From a checkpoint of a small transformer trained on Wikipedia.
Size: 5 heads of 64, MLP 1152 GELU, 37.9M parameters.
Architecture: LayerNorm before each block, attention and MLP in parallel.
Each number is 128 + 32 x the weight over its row's rms, rounded and kept within 0 to 255. Layers, rows and columns count from 0. The size above them is the row's rms in percent of the matrix's.

# layer 5 MLP down, 320x1152, rms 0.0922, rows 190-237, columns 288-431
size [ 99 103 103 102  98  97  96  98  98 101 100 100 109 103  96 103 101 102  99  97  99 107  99 100 103 103 100  97  96 109 102  99 104  95 100  96 100  97  98 101 186 101 102  99  93  98  97 102]
[[132 106 191 130 138 191 101 186 139 105 145  92 172  85 138 112 119 158 168 113 174 111 127 151 123  84  88 104 176 112 136 110 177  86 181 120 155 169 105  74 139  75 121 123  60  73 126 106 124 123 153 143  86 165 133 118 155 143 166 141  65 151 133 152 146 182 144  81 159 147 110 162 113 105 125 123 111  94 117 119 137  75 118 139  97 184 172 136  94 139 141  91 101 135 118 177  91 137  97  97 170 143  73 108  86 113 163  63  90 120  94 107 134 183 155 116 130 106 149  59 154 151 143 100 111 150 106 136 116 147 145 149 115 113 172 104 180 126 137 100  87 120  86 126]
 [108 136 116 132 132 139 148 133 137 175 167  96 121 141 106 102  96 141 133 105 118  93 130 140  89 137 140 152  73 129 101 138 139 182  81 139 105 122 140 114 162 104  93 152  94 172 124  70 111 156 184 112 183 111 106 108 204  89  93 117 106  52  92  43 144 112 113 139 126  67 128  98 129 162 131 112 167 178 129 152 152 117  64 173 198 174 189  96 173 155 140  99 128 152  96 136  51 140 107  92 184 114  95 111 130 126 139 114 106 189 101  94 117 122 178 131  96 116 117 111 148 122 129 114 164 112 133 119 181 177 169  89 122 146 152  64  81 133 107 121 130 163  91 148]
 [ 63 172 114  79  64 115 168 128 137 181 152 135 123  51 173 245 162 137  94 163 131 167 117  66 104 131 133 159 119 145 128 115 150 145 111 166 136 128 139 129 127 166 121 113 119 120 118 179 145  66 100 108 146 158  90 143 102 103  96 154 203 127  42 110 168  99 129 105 201 113 121 122 131 121 170 133 127 111 146 127  97 140 134 143 109 129 128 103  76 127 177 101 132 128 164 115  80 133 142 134  99 159 112  71 134 126 120 117 145 112  92  88 166  86 149 116 129 128 160 156 171 165  96  58 173 128 126 160 127 115 160 132 175  80 126 162 159 131 115 142 162  97 118 124]
 [108  86 111 203 118 117 112 123 136 121 115  99  86 142  98 164  79 173 159 121 107 109 184 110 127 149  84 158  96  87  97 130 131 111 113  89 155 108 135 102 135 173  55  97  82 155 105 122  82 148  72 133 143 132 162 154 177 147 107 137 100  59 177 135 171 133 157 129 139  93 175 123 164 117 104 190 159  84 139  90 136 147 152 167 152 113  87  99 126 126 127 151 141 117 157  99 177 127 110 165 195 110 132 154  90 108 136 130 156 132 213 153 124 142 130 167  68  66 135 168 120 153 121 121 124 118  89 144 161 152 138 126 159 114  78 107 154  50  90 102 167 180 126 163]
 [148 143 162 118 179 116 101 172 118 132  99 154 109 126 119 204  46 155  83 175 187  80 136 155 129 146 123  73 144 126 135 171 166 121 103 135  58 139 124 132 126  76  82 118  77 103 100 113  69 106 123 100 119 128 168 209 124 143  85 138 114  99  57 242  99 153 170 104  87 173 146 100 151 108 122  75 153 112 114 133 140 151 124  79 152 118 122  90 118 108 103 106 208  98 111 127  83 112 154 107 143 176 125 128 106  57 121  94 123 131 175 178 115 148 193 133 142 134 117 108 117 135 100 105 119 149  96 145 175 127 143 136 184  78  97  62 179  90 103 127 110 141 148 108]
 [ 95 170 108 141 106 191 132 103 158  82 112 124 141 116 141 132  92 145 110 101  74  75 124  62 119 152 120 110 118 175 138  92 183 163 152 136  68  73 138 101 176 156 120 118 140 137 122 108 146 158 123 176  94  81 148 126 148 116 118 173  58 165 131 112 154  81 152  99 128 113  83 120 135 138 149 179 194  50 117  52 177  85  96  90 142 174 135 154  69 141  84 146 100 134 119 100 168  89  99 163 154 137 134 107 111 106 167 117 144 119 114 110 130  87 149 140  66 100 111 146  74 119 157 122 134  74 128 123  94 111 110 139 137  68 174 140 181 126  64  84 136 170  72 135]
 [158 128 103 123  95 141 132 140 121  52 126 147 137 131 124 138 162  96 152 101 128 142 113 112 158 148 117 119 151 149 163 136  89 144  64 110 141  64 145  62 196 144 144 139 123 120  96 149  97 125  80 150 111  93 145 192 126 155 128  94 126  83 200 139 112 139 158 100 155  95 217 105 159 190 152 155 105 152 124 151 146 113 132 163 112  93  76 107 147 145  68  88 130 151 121 161  76 141  93  85 117 166 165 176 133 143 147 137 133 146 139 111 164 126 118 119 104 109 138 117  88 195 158 136 139 136 137 104 158 112 104 140 127 153 117 120 130 191 149 126  91  89 130 177]
 [113  92 131 137 146 134 107 138 103 136  97 165  71  98 128  62 119 140 133 131 108 142 171 132 114  99 162  71 183  66 158 148 131  99 176 125 135 147 100  62  96  82 145  90 120 106 193 141 164 146 169 108 136 132 122 128 156 132  79 109  94 120  93 135 147 162 152 172 125 141 123 151 134 165 176 145 140 153 106 130 119 147  84 148 118 114 131 151  79 169  77  93 161 103  99 145 183 115 173 152 158  71 141 120 113 143 128 166 127 169 158 133 100 165 118  94 159 104 141 124 157 156 177  67 175  83 107 106 105 149 136 138  86 142 164 132 164 165 101 158 107  98  69 117]
 [159 171 122 109 135  97  58 128 128 140  96 115 126 132 146 104 100 154 161 103 113  69 107  89  98 143  76 132 133  95 153 160  74 140 132 167 117 111  76 195  92  90 147 179 126  39 114 169 101 107 121  67 151 160 110 106 111 105 148 134 121 145 156 194 114 131 101 165 160 138  84  85 114 154 140 134  67  83 132 123 146  67 108 154 154 185 170 163 101 111 139 115 175 140 132 106 121 137 126 107 140 150 137  65 116 127  90 120 105  82 149 132 148 103 121 193 158 143 151 133 153 100 134 133 171 153 165  90 136 195 155 120 159 150 178 102 135 164  98 143 141  73 104 146]
 [ 94  90 169 179  92  86 162 144  95 148  91 170 174 156 111 115 110 152 131 128 130 255 135 113 172 115 134 111  66 103 130 127 165  97 177 118  99 102 151 146 175 138 145  96 133 139 133 136 120 143 149  72 102  98  92 111 111 160 112 119 110  94 114 151 105  93 109 110 135 123  79 123 131 165 117 173 151 162 122  99  95 109 172 114  92  96 158 157 115 155 147 129 156 129 118 176 142  86 100 145 135 139  89 117 108 142 125 125 121 124 108 144  81 131 198 159 149  97 137  75 139 147 162  71 161 166  99 111 145 154 183 134 120 185 151 162 204 118 105  85 102 122  75 168]
 [124 125 133 148 170 113  63 134  93 134 108 133  87 158 169  71 142 160 114 135 138 116  68 162 120 177 118 178 163 159 150 156  65 153 153 160 168 149 122 189 157  98 163 107 106 112  96  98 155 110 170  96 144 167 113 118 155 105 130  83 166 102  98 154 132  76 178 135 120 140 100 132 136 102  74 165  83 170 141 149 187 159  77 127 107 115  91 207 133 138 106 136 110 161 155 171 105 101 114 177 192 145 131 151 126 177 187  66 180 142 112 137 183 156 140 124 125 187 129 128 165 135 170 129 144 202 106 170 118 127 138 113 128 130 173  93 160 130  97 165 114 114 190 129]
 [173 121  80 137  90  92 147  95 121  96 120  71 137 114 139 138  90 121 192 126 117 132 103 149 167 142 120 108 147 133 143 135 139 188 154 125 156 128  95 118 187  47 142 126 133 115 120  99 185 154  89 166 122 108 124 120  45 141 135 157 127 117 180 118 103 118 167 107 120 165 108 178 169 104  55 101  82 155 144 126 143 161 197  96 131 131  73 105 121 132 121 108 162  84  90 136  92 132 104 101 156 186 113 190 127 157 131 101 127  67 135 134 115 119 119 131 133  93 106 137 119 157  93  85 105  93 120 146 107 163 134 157 154  64 105  98 103 109 124  88 146 138 130 112]
 [166 105  87 130 146 210 118 114 127 115 118 152 163 127  95 125 127  88 137 144 162 151 132 153 164 121 113  92 101 106 134  76 120 115  89 106 182 155 165 105 125 114 181 140 136  94 109 124 133 232 113 123 156 163 119  96 101 135 148 140 148 114 128 117 146  78 114 126 158 159 164  98 109  57 115 146 139 122 144 134 167 108 134 165 122 132 164 120 179 202 137 171  94 129  27  76 117 135 136 128 147 123 156 101 180 183 104 148 174 137 120 105 136 122 123 121 117 104 114  85 156 106 104 123 129  93 138 160 107 108 116 180 215 141 148 154  84  74 181 170 154  69 120 119]
 [203  88 118 139 100 122 184  59 111 182 157  84 114 111 171 136 155 115 114 104 140 136 183  74 110  70 140 164 121 192 150 165 149 106 130 104 105 137  94 139 106 168 195 169  87 136 114 133 152  82 129 139 212 117 168 115 111 110 237  85 156 150 154 113  94 116  77 180 122  94 139 136 156 127 140  63 140 139 153 144  78  93 132 101  95 122 117  96 132 137 145 208  75 114 154 188 148 129  96 141 140 203 140  90 104 190 124 120 109 128  86 101 106  88 136 121 139 115 107 155  54 124 133  71 134 129 145 106 124 162 103 129 141 167 100 208 113 114 181 159  68 118   7  47]
 [126  96 153 177  93 120 102 114 140 114  83 128 159 110 146  94 134 155 129 139 127  71  82  98 156 120 118 100 158 111  48 103  65 164 120 174  65 116  81 100 105 101 145 126 123 145 179 142 161 147 186 106 163 116 132  78 150 157 164  91 123 134 170  97 123 164  74  44 147 105 152 129 136 136 166 145 113 119 123 184 135 100 101 115 147 108 182 158  85  91 176 203 160 126  86 115 136 144 144 115 105 125 127 148 133 137 125 122 162 180 138 146 108  92 138  68  72 113 123 116 125 148 200 159 144 138  74 101 155 134  80 108 136 128 138 155 102 115  95 104 126  72  89  90]
 [143 133  90 105 161 132 160 123 120  93  94  71 139 156 121 116  74 110  73 131 141 116  84 143 117 111  97  71  70 101 146 112 155 154 112 152 134 129 154 151 137 177 137  81 153 121 105 135 205 148  68 172 180 123 135 102 140 147 169 129  94 131  90  67 117 116 107 148 115 168 159 113 123 125  63  88  79 123 136 140 111 151 132 103 132 163 102 105 105 186  74 114 165  40  64 107 138 100 124  94  79 155 126 121 148 162 116 129 156 130 143 115 159 126 125 137 156 128 115 163 158 138 155 104 142 185 134  34 110 125 115  99 186  94 132 185 121 164  56 152 179  78 181 115]
 [181 139 118  36 164 106 117 132  88 162  66  43 159 154 114 149 137 141 138  93 191 137 103 157 174 138  85 174 137 147 148 125  90 149 171 117  87 103 153 145  96  99 111 186 100 134 161 148 196 143 127 108 124  92 126 158 141  99 166 160 147 106 110 121 163 127 173 138 136 137 143 126 155  56 120 135  93 182 118 190 109  96 134 130 101 112 194 155 179 103 138 159  98 182  54 137 173 135  91 134 140 112 179 189 170 142 162 116 146 139 104 132 115  97 118 131  63  92 173 116  98 129 180 175 126  80 149 130 142 140 148 107 134 160  97  87 119  65 147 146 115 251 136  97]
 [105 140 118 106 151 123  86 134  66 109 141  92 146 125 120 140 140 144 110 130  92 132 140 123  99 147 113  72 171 175 115 188 141 160 142 134 137  12 114 142  77  51 118 120 114 115 133  80  73 197 104 137 137 120 145 125 125 128 112 101 109 145 144 149 136 137 124 110  79  95 142  98 102  73 193 171 140  88  76 141 112 176 118 111 109 156 144 147 119 107 102 103 133 110 152  79  69 143 140 103 169 141 138 197 145 123 132 129 119 140 129 155 110  82 107 145 113  73  95 147 135 126 118  84  72 152  87 144 136 138 141 210 106 138 153 107 118 164 100  89 118  85 106 191]
 [145  70 141 118  59 119 119 138 158 165  75 134  79 179 142  80 127 175  91  83 147 128 132 147 164  85 113 134  99 172 164  96 106 107 130 173  80  96 128 114 213 147 123 164 101  89 163  93 170 136 141 162 182 132  88 113 126 114 179 162  80  93 159  76 103 143 181 123  94  73 150 113  97 137  69 121 134 111 130 122 172 161 174 178 153 107 143 163  95 128 150 142 189 108 141 142  91 150 128 104 145  97 151 120 101 159  50 130 124 169 177 120  78 150 126 142 121 159 196  87 159 116 114 125  80 164 123 100  74 155 130 154 134 192 124  85 129 110 105 132  65 151 112 141]
 [147 233 124 150 161 157  91 107 122 171  90 127 158 125 126  61 115 146 130 209 142 113  77 144  90 116  85 151 154  80 165 177 106 124 108 103 124 113 115 153 146  98 171 155  74 140 110 156 137 135  90 147 158 135 104 129 141 135  61 101 158 179 141 113 138  99  70 150  87 124 104 136 152  89  78 136 140 106 149  94 120 116 140 150 128 140 181 117 161 161 101 115 119 142 140 149 126 104 165 129 105 148 134 159 116 186 101  70 130 131  77 124 121 153 133 180  92  74 114  96  90 116  88 117 183 113 145 132 114  88 127 136 148 174 103  95 175 117 215  89 128 116 156 164]
 [149 136 174 166 159 163  81 133 162 114 101 104 163 111 132 170 176 105 120 143 117 158 183 157 112 116 128 143 119  96 167 167 125 131 159 120 116 169 165 137 133 139 158 165 100 114 144 129 127 106 125  99 142 103 123  92 147 146 170  81 133 147 132 109 126  46 172 100 154 144  90 186 145 111 154 126 111 143 163  89 127 130 105 124 155 162 161 152 131 109 117 108 103 124 190 144 161 187  94 150 118 108 147 126 135 132 148 106  85 109 113 162  75 170 161 170 181 117 146 147  89 138 162 177 112 125 122  72 148 149  59 162 138 137 106 139  69  84 116 162 121 163 175 106]
 [103 180 107 117 120 141 164 118 109 148  92 172 141 108 132 216 133 131 150 127 199 136  97 155 147  86 193 142 109 179 136  78 129 165  95 171 188 134 113 184 130 132 132 158 130  31 124 134 154 119 119 118 138 156 169 119  93 144 128 145 124 151 138  80 140 122 148 189  97 124 122 119 150  88 146  87 151 121 153 144 157 203 100 112 100 115  36 146 183 106 153 159 120 151 161  83 105 157 133  92 128 161 122 134 175 151  94  62 144 135 132 124 197 144 129 112 132 149 165  67 130  99  27 159 120 170 167 113 124  94  72 127 169 154 144  83 147 139 132 127 170  87 136 123]
 [136 119 110  75 132  89  71 141 137 134 128 155 137 138 109 174 152 122  81 140  93  80 126 129  78  48  99 164 120 136  82 125 164 101  98 153 126 112 118 159 222 211 133  93 158 138  73 156  69 110  85 144 118 139 157 160 116 103 115 175  78 142 120 147 162 124 147 177 125 123  84 112 159 138 142 142 120 143 132 135 115 100 129 190 147 146 107 132 128 150  89 123  99 140 140 115  62 135  70 120 102 152 125  85  38  72  87 104  95 141  70 146  87 146 178 178 110 128  69 132 155  89 127 132 157 128 111 146 130 158 137 130 145 137  23 133 153 111 116 171 139 123 164 183]
 [142 133 103 131  83  95  98 166 151 157 152 110 135 158 125 114 142 165 171 150 225 166 147 159 125 154 107 122 130 148  61 148 132  90 108  91 158 145 107 138 103 137  76 139 124  68  65  86  99 112 116 117 115  90 134 123 143 122  99 105 138  97 118 142  86  62 218 131 125 139 124  90 153 164 101 159 142  72 130 164 147 130 151 116 134  99 105  96 183 118 132 110 100 123 148  82  91  86 118 109 150 164 121 147  88 137 136 150 121 143 156 109 172 154 112 112  84 160 123 100 160 183  63 112 191 182 165 117 143  78 173 160 132 176 126 145 159 145 119 130  27 164  94 109]
 [126  78 116 149 125  85 114  67 132 140 150 166 120 101 116  89 149 103 126 115 101 151  90 137 156  98 116 137 152 169 109 184  94  94 108 115 115 135 157 137 116 152 137 106 100 140 122 133 137 139 108 132 119 141 111 134 106 137  97  86 109 161  98  74 147 103  91 161 102 112 151 113 115 143 157  89 124 130 141 176 128 132 129 137 127 109 101 232 129 137 134 130 148  97 139 152 108 114 130  67 121 146 136 132  55 133 139  92 151 161 104  91  96  60  91  89  74 104 111 191 107  98 112 159 137  92 152 155  81  77 124 107 108 153  78 165 159 108 142  96 177  80 127  98]
 [125  75 113 117 170 116 107  46  18  97 153 126  80 162 114 114 140 142 135 118  73  63  69 121  86 147 136 155 127 209  81 162  66 140 138 141 132  66 133  99 142 157 118 158 145 110  97 152 137 130  92 168  76 141  97  81 114  70 156 178 147 100 114  91 149 143 173 211 102 112  85 161 122 118  95  88 107 181 136 124 112 138 105  75 173  93 143 144 115 101  87 105 130 125 186 155  83  99 114 106 109 104  54 152 155 119 179 147 165 111 162 121  95  80 154 128 169 122 165 155 166 160 102 116 162  97 145 111 166 134  74  99 166 123 126 153 132 201 115 148 133 179 135 124]
 [139 117 165  74 167  82 163 130 207 144 154 122 104 110 120  98 175 119 130  81 123  80 142 105 120  95 162  86 175 112  99 141 156 113 111 100 120 137 168 118 182 131 135 175 125 160 162 158 143  83 136 123 111 153 111 135 106  93 124 155  43 171  63 124 138 113 135 101 167 191  65 127 111 233 183 127 127 116  85 124 144 136 165 127 109 147 145  91  97 151 111 150 156 126  94 145 160 123 145  89 141 122 135  61 100 112 142 175  92 121 107 112 161  73 154 136 112 151 133 140 112  68  87 108 199 127 165 116 142 148 135 112 158 161  62  98 159 127 138 182 138  97  99 165]
 [121 144 125 107 131  56 132 126 165 110 137 167 117 115 110 102 105 105 176 157 148 109 122  89 165  72 151  93 112 152 151 118 174 130 102 155  35 147 187 116 140 137 161 125 177 160 100 129  79 204 134 155 102 161 105 110 160 158 142 150  67  55 154 163 174 125 100 102  89 149 148 162 118  68  98  99 114 150  66 170  90 136 119 155 112 119  82 115 114 115 157 114 169 126 147 145  87 124 132 146 165 133 119  79 127 119 150 148 182 111 158 144  76  61 158 118 166 151 122  67 108 131 155 145 132 190  87 159 130  95 157 120 110  77  77  88 174 143 157 140 134 156 117 161]
 [137 127 134 139 110  83  97 147  82 152 110 134 156 171 115 127 187 132  98 172 125 120 178 112 165 134 144 131 108 127 107 143 151 115 111 144 110 106 199 125 180 119 128 136 117 166 121 160 127 140 142  60  87 129 129 114  87 113 140 160 125  90 130 141  93 105 129 166  97 133 117 176 167 189 114 176 157 144 103 121 177 133 138 102 114 173  79 179 115 102 125 174 123  82 102 136 146 148 185 130 115 111 113 160 117 119 213 123  98 115  84 162 159 190 131 139 164  50 111 147 122 161 159  93 143  77 107  59  80 154 137 151 121  89 156 127 109 123 156 136 107  96 178  96]
 [ 97  76 148 108  96 153 146 111 140 101 122  93 135 118 109 123 136  91 102 130 142 171 126 162 170 144 162 145 104  85 160  81 122 107 206 136 130 149  98 153  50 198  91 122 123  81 162 152 133 185 123  84 100 124 116 148 100 148 149 135 121 114 161 119 156 163  95 130 115 102 146 120 158 139 106  96 129  42 160 170 134 117 123 146  82 114 116 112 100 113 137 132 129 132  87 118  88 119 111 110 107 227  83  60 173 132 108  88  76  88 153 116 131 147 167 159 120 107 171 126  88 154 110 115 175 123 111  54  97 134 128  93 116 120 154 106 150 111 124 152 106  82 118  78]
 [ 96 116 149 111 170 151  92 129 135 149 141 123 125 109  83 140 106 110  89 119 139  94 122 122 174 154  82 154 165 129 123  92 215 129 138 104  81 124  84 116 129 144 104 105 187 163 141 146 191 174 167 131 115 148 167 154 167 132 149 136 147 112 162 145 196 131 129 166 135 111  55 135  57 199 112 144  99 135  57 179 133  64  78 111 179  95 129 180 117 118 157 156 132 143  95 150  68 125 116 157 111 131 100 174 127 170 151 142 162 154  95 174 139 117 138 121 181 132 157 170 123 141 160 128 121 141 162  47 145 103 121 132 124 121 155 111  98  96 147  87 132  93 105  89]
 [ 77 113 131 125 114 110 101 135 178 158 122 127  89 140 102 117 148 164 101  87 171 105 132 119 114 118 150 161 128 114 117  88 142 143 177  90 179  85  81 124 110 116 131 128  98 167  83 100 129 139 168  89 103 105 139 127 114 108 162 155 101 118 106 190 142 122 118 144 137 134 124 139 158 127 212  92 115  75 124 101 128  94  77 188 152  74  89 122 135 139 103 110 187 161 146 104 154 116 156 132 128  80 116 120 146 135 122 173 108 121 136 158 134 209 130 164 132 167 158 162 129 122 164  81 146 112 101 130 130 158 181  94 116  66 161 107 120 179 139 154 136 136 108  80]
 [121 146 122 138 158  90  77 176 113 164 159  58 155 118  72 129 139 144  84 143 138 120 145 162  78  93 137 113 176  90 188  96 120 107 119 134 126 145 121 155 161 163 123 124 130 112  48 145 112 185 127 147 127 112 155 127 138 139 186 160  99 162  67 105 121  98 149 121 103 162 142 134 107  94 106  96 130  77 146 134  96 175 224 146  96 203  81 129 124 136 134 152 114 123  83 143 109  91 129 155  92 170 109 160 126 144 183  55 112  84 160 122 151 151 160 128 145 101 152 184  67  93 113  84 108 126 100 119  99 117 104 159 198  66  81 209  93 101  80 134 108  68 104 102]
 [ 93 163 113 133 182 145 147 130 125  96  77 125 144 153 114 155 140  95 141 151 169 124 139 100 112 182 100 179 103 179 175 111  81 113 126 148 197 131 126 135 171 173 135  77 127 137 151 111 115  80 129 113 156 121 110 113 172 108  98 108  97 112 137 142 118 193 110 167 163 125 182 120 126 149 148 134 146 146 141 126  87 181 150 145 177 150 152 119 141 134 155 117 150 108 203 122 135 134 154  62 128 124 128  86 174  77 102 149  87 119 199 169 122 115 122 165 106 161 133  97  77 100  79 116  61 122 120 150 108 126  97  80  78 128 148 129 126 112  91 161 132 108 105 144]
 [136 146 119  67 145 122 177 124  86 106 134  99 129 118 127 128  75 166 170 145 149 128 146 217  97 150 158 138 152 185  92 128 119 139 143 130 147 164 117 103 110 137 166 132  86 147 137 198 120 143 112 122 150 130 170 110 146 141 107 160 162 134 111 133 130 170 121 101 117 151 130 151 110  51 125 167 154  95  21 190 139 165 121  98 102  53  60 104 105 131  66 173 127  96 151 120 135 125 177 120 116 142 105 133 102 131 194  82 103 165 105 130  86 147  82 110 195 165 134 111 173 171 163 118 147 106 118 147 138 108 132 199 119 138 180 118 100 118 124  93 135 118 204 163]
 [140 118 134 117 127 129 180 136 138 158  92 120 161 127 195 126 162 107  53 108 175 151 118 124  58 101 149 127 100  97 162 132 120 113 139 115 159 158 148 138 153 138 117 109 137 134  59 155 118 134 185 149  74 132 146 137  79 110 122 153 182 143 110 103 146 148 122 130 154 116 106 125  73 132 170 139 123 116 111 136  82 192 186 125 108 166 113 132 116  65 135 131 100  98 115 158 104 173 144 152 129 143  50 155 133 171 175 158  84 129 140  60  75 118 121 167 169 195 133 138 102 108 148 116  88 159 117 156  66 104 120 160  76  54 108 162  72 111 124 164 159 153 118 130]
 [116 149 152 155 120 128 148 110 115 139 154 130 116  61  94 124  99 154 154 123 128 120 122 117 123 112 163 168 118  80 195 182 134 143 155 131  80 123 113 120 105 136  94 105 110 147  92 104 115 146 116 124 112 140 186 132 121 137 121 111 133 129 143 115 127 109 135  83 136 112 128 141 124  91  92 108 179 189 100 131 137 147 153 150 113 165 112 178  89 156 180 136 176 138 130 109 144 152 170 129 119 134 166 122 120  62 156 209 105  69 154 138 162 166 142  85 120 126 174 115 155 171 161 105 175  73  99 126 113  39 172 143  95 119 113  66 156  93 137  70 161  73  93 177]
 [161 130 126  91 102 124 142  90 149 130 141 131 113 140 132 185 136 147 100 146 170  84 150 127  91 164 117 161 174 130 115 108 128 119 137 106 121 165  85 120 133 164 121 125 115 147 141  92 155 148 150 118 177 134 125 149  93 107 183 153 163  88 113 152 157 150 147 117 147  74 129 131  98 132 155 128 180  98 139 120 135 163 108  76 134 166 148 104 153  99  57 114 123 112 171 109 108 144 140 126  82 112 103  93 131 127  91 129  49 107 128 177 158 116 116 159 203  74 183 124  62 112  86 100 223  86 130 114  89 102 142 182 104 107 156 113 136 138 124 143 100 148 140  61]
 [121 112 110  80 130 124 127 106 106  78 140 111  93  56 122 116 102  47 123 116  99 106 189 167 168 142 135 145  78  87 100 109  47  65 161 106 161 113  94  45 128 162  67  93  83 157  98  97 131 110  69 122 109 114 127  86 118 127 144 118  63 102 134  89 184  70 156 157 151  94 151 172 115 137 204 126 188 118 165 152 123 134 119 107 131 150 150 158 162  63 124 113 161 119  95  57 136 123 118 134 101 147 104 169 134 167 109 126 126 163  83 119 126 174 160 102  94  75 150 106 129 179  81 139 106 130 125 102  75 173 144 100  82 172 112 152  59 132 146 152 203 133 168  73]
 [139 112 139 114  78 143 161 156  94 153 136  77  86 107 140 137  91 133 164 132 104 116  97 185 170 114 163 117 132  88 119 168 117 148  97 134  73 176 130 157 177 129 112  71  54 133 121 100 128 140 166 145 127 114  42 178 168 122  54 102 161 148 114 154 147 191 157 112 101 116 128 127 112 155 126 157 166 163 135  65  97 136 144 167 142 105  78 113 173 103  70 114 124  98  94 109 128 133 128 107 124  98 160 121 141 136 123 132 137 163 153 150 133  78 140 144 162  95 140 132 108 130 114 120 200 150 112  65 122 103  68 116 114 122  87 100 123 101 125 173 134 102 141 122]
 [ 88 124 150 144 130 163 129 126 109  95 140 118  92  87 165 121  99  95 127 105 154 108 166 154 108 138 130 141  60 121 130 129 125 165 182 102 134 102 152 127 162 128 124 130 130 152 130 124 104 100 121 134  98 117 119 164 106 112 114  80 152  92 140 100 153 217 114 111  85  99  99 114 105 163 154 134 108 135 172 106 154 172  98 116 128  51 171 111  85 103 109 103 112 126 142  93  99 133 127 135 163 141  99 127 105  87 143  99 119 167 135 155 104 135 166  39 140 112 126 147 120 122 154 140 153 127  69 142 164  66 182 137  97  87 136 148 117 181 150  57 132 124 146 144]
 [132 149 107 110 103 119 156 157  53 186 132 147 146  98  90 138 120 114 132 132 186 162 127 111  87 156 157 151 103  97 148 168 126 107  85 103 120 125 132 158 141  71 149  66  83 120 128  89 110 167 158 133 119  92 116 147 132 101 121 111 139 188 179 149 106 140 190 168 104 162 138 132 201  99 110 166 123 137 170 139 141 118 125 146 138 168 176 135 135 120 101 103 134 118 123 141 115  98 171 116 149 165 101 127 105 145 100 143 163 150 146  64 139  91 119 156 106  99 141 139 178 110  70 105 169 107 169 121 138 124 131  82 124 168 116 164 203 191 134  99  83 163 167 115]
 [187 180 113 113 133 160 116 185 152 144 142  60 159 126  78 110 148 132 141 100  88 121 120 132 118 118 133  80 123 138 109 167 139  99 107 167 135 108 110 108 117  88 149 129 117 148 130 132 148 130 139 164 163 194 110 124 124 144 101 152 107  95 123 190 114 152 116  63 168 154  82 160 140  40 124  65 133  94 170  92 118  88 123 163 129 211 142 150 102 160 159 149 155 114 124 118 107 137  93 106  86 131 105  84 169 139  62 183 119  97 140 154 115  87 134 161 163 117  72 108  65 135 146 138 161 145 115 160  77 150 122 181 115 133 125  69 161 115 150 101 120 186  89 138]
 [125 101 139 109 116 139 162 161 126 191 197 204 114 105 125 120  86 157 124 139 172 176 147  46 129 102 132 132 111 117  88  90 115 145 125 117  97 133 133 162 123 116 158 104  97 123 139 170 126 152 165 160 183 145  91 126 116 156  98  78  92 170 160 113 105 141  97 128  66 130 124 102 152 134 172 171  84  94 123 133 157  84 121  83 148 161 159 140 164 170 177 175 102 151 139 183 150 163 127 179 112  44 135 108 113  25 155 177 117 132 161 180 116  93 102 117 186 143 174 113 100 142 158  93 135 156 103  85 117 133 147 109 157  76 156 116 148 117 126 138 133 130 140 109]
 [215 153  80 133 111 116 206  97  96 120 134 128 131 144 153 149 143 118 151 184 123  76 155 132  83 122  82 100 126 182 106 134 125 142 141 128 163 142 123 143 154  58 135 118 125 140 135 128 108 113 139 108 116 158 152 121 166 148  71 127 192 114  61 107  81 126 152  90 192 153 120  87 133 143 173 132 109 163 168 138 121  87 102 154 207 118 104 143 145 118 157 169 129 153 180 105 136  96 127 134 159 138 134 121 112 101  92  71 118 145 111 174 111 134 126 125 158 103 119 201 115 118 153 196 159 114 145 150 152 128  90 180 134 166 196 154 117 124 137 131 157 176  78  94]
 [137 140 126 115 190 114 115 122 116 128 122 110 151 112 118 128 165 111 103 101 166 221 182 135 121 139 174  78 105 120 116 137 116 133 115 100  84 161 157 101 120 108 135 153  99 141 104 141 179 149  84 132 145 141  74  72 116 107  98 139 129 174 127 161 166 190 100 192 136 119 137  87 107 209 163 117 108 118 149 129 129  96  94 112 134 107 118 113 139 127 101 134 116  56 187 149 167 137 113 152 137 135 154 164 129  96 131 133  97 106  43 123 124 127 158  99  84 197 156 133 120  88  80 149 118 108  74 181  92 122 123  61  83 115 171 138  85 150  73 137 161 114 141 126]
 [ 74 124  89 164 191 139 194  84 153 193 145 103  99 154  94 148 128  62 191 136 199 130 138 124 103 207 145  98 186 139 115 144 160 145 170 101 136 170 106 171 163 100 130  96 146  86 148 157 142 143 147 111 206 115 117 114 162  98  84 117  91 163 157 127 145 121 120 159 189 151 119  51 122 142 120 159  84 130 107  74 111 155 153 123 154 100 112 117 106 120 158 119 110 177 116 174 147  87  68 166 150  99 151 185 105  97 128 132 200 141 111  72 112 105 140 128 125 139 153 120 150 137 158 127 181 143 125 148 149 120 122 174 131 150 134 120 185 144 154 134  91  99 119 143]
 [126 122 138  70 110  83 108 164  95 182 142 199  98 138 120 100 117 150 176 204 112  95 108  94 129 129 189  84 139 141 129  88 100 114 167 132 133 134  97 120 167 178 146 112 186 137 174 146 103 189 136 148  91 119  47  95 127  97  72 204 110 111 112 120 149 113 132 139 172 182 102 128 130 173 140 118  81 157 154 152 149  85 144 201 125 104  79 159 134  85  66 138 126 154 139 111  68 153 123 207 187  94 173  83 118 179 151 152 111  96 123 139  72 121  87 145 113 120 123 142 175 161 105 164 178 101 141 143 141  88 132  99 121 100 131 158 176  95 169 138 158  86 121 108]]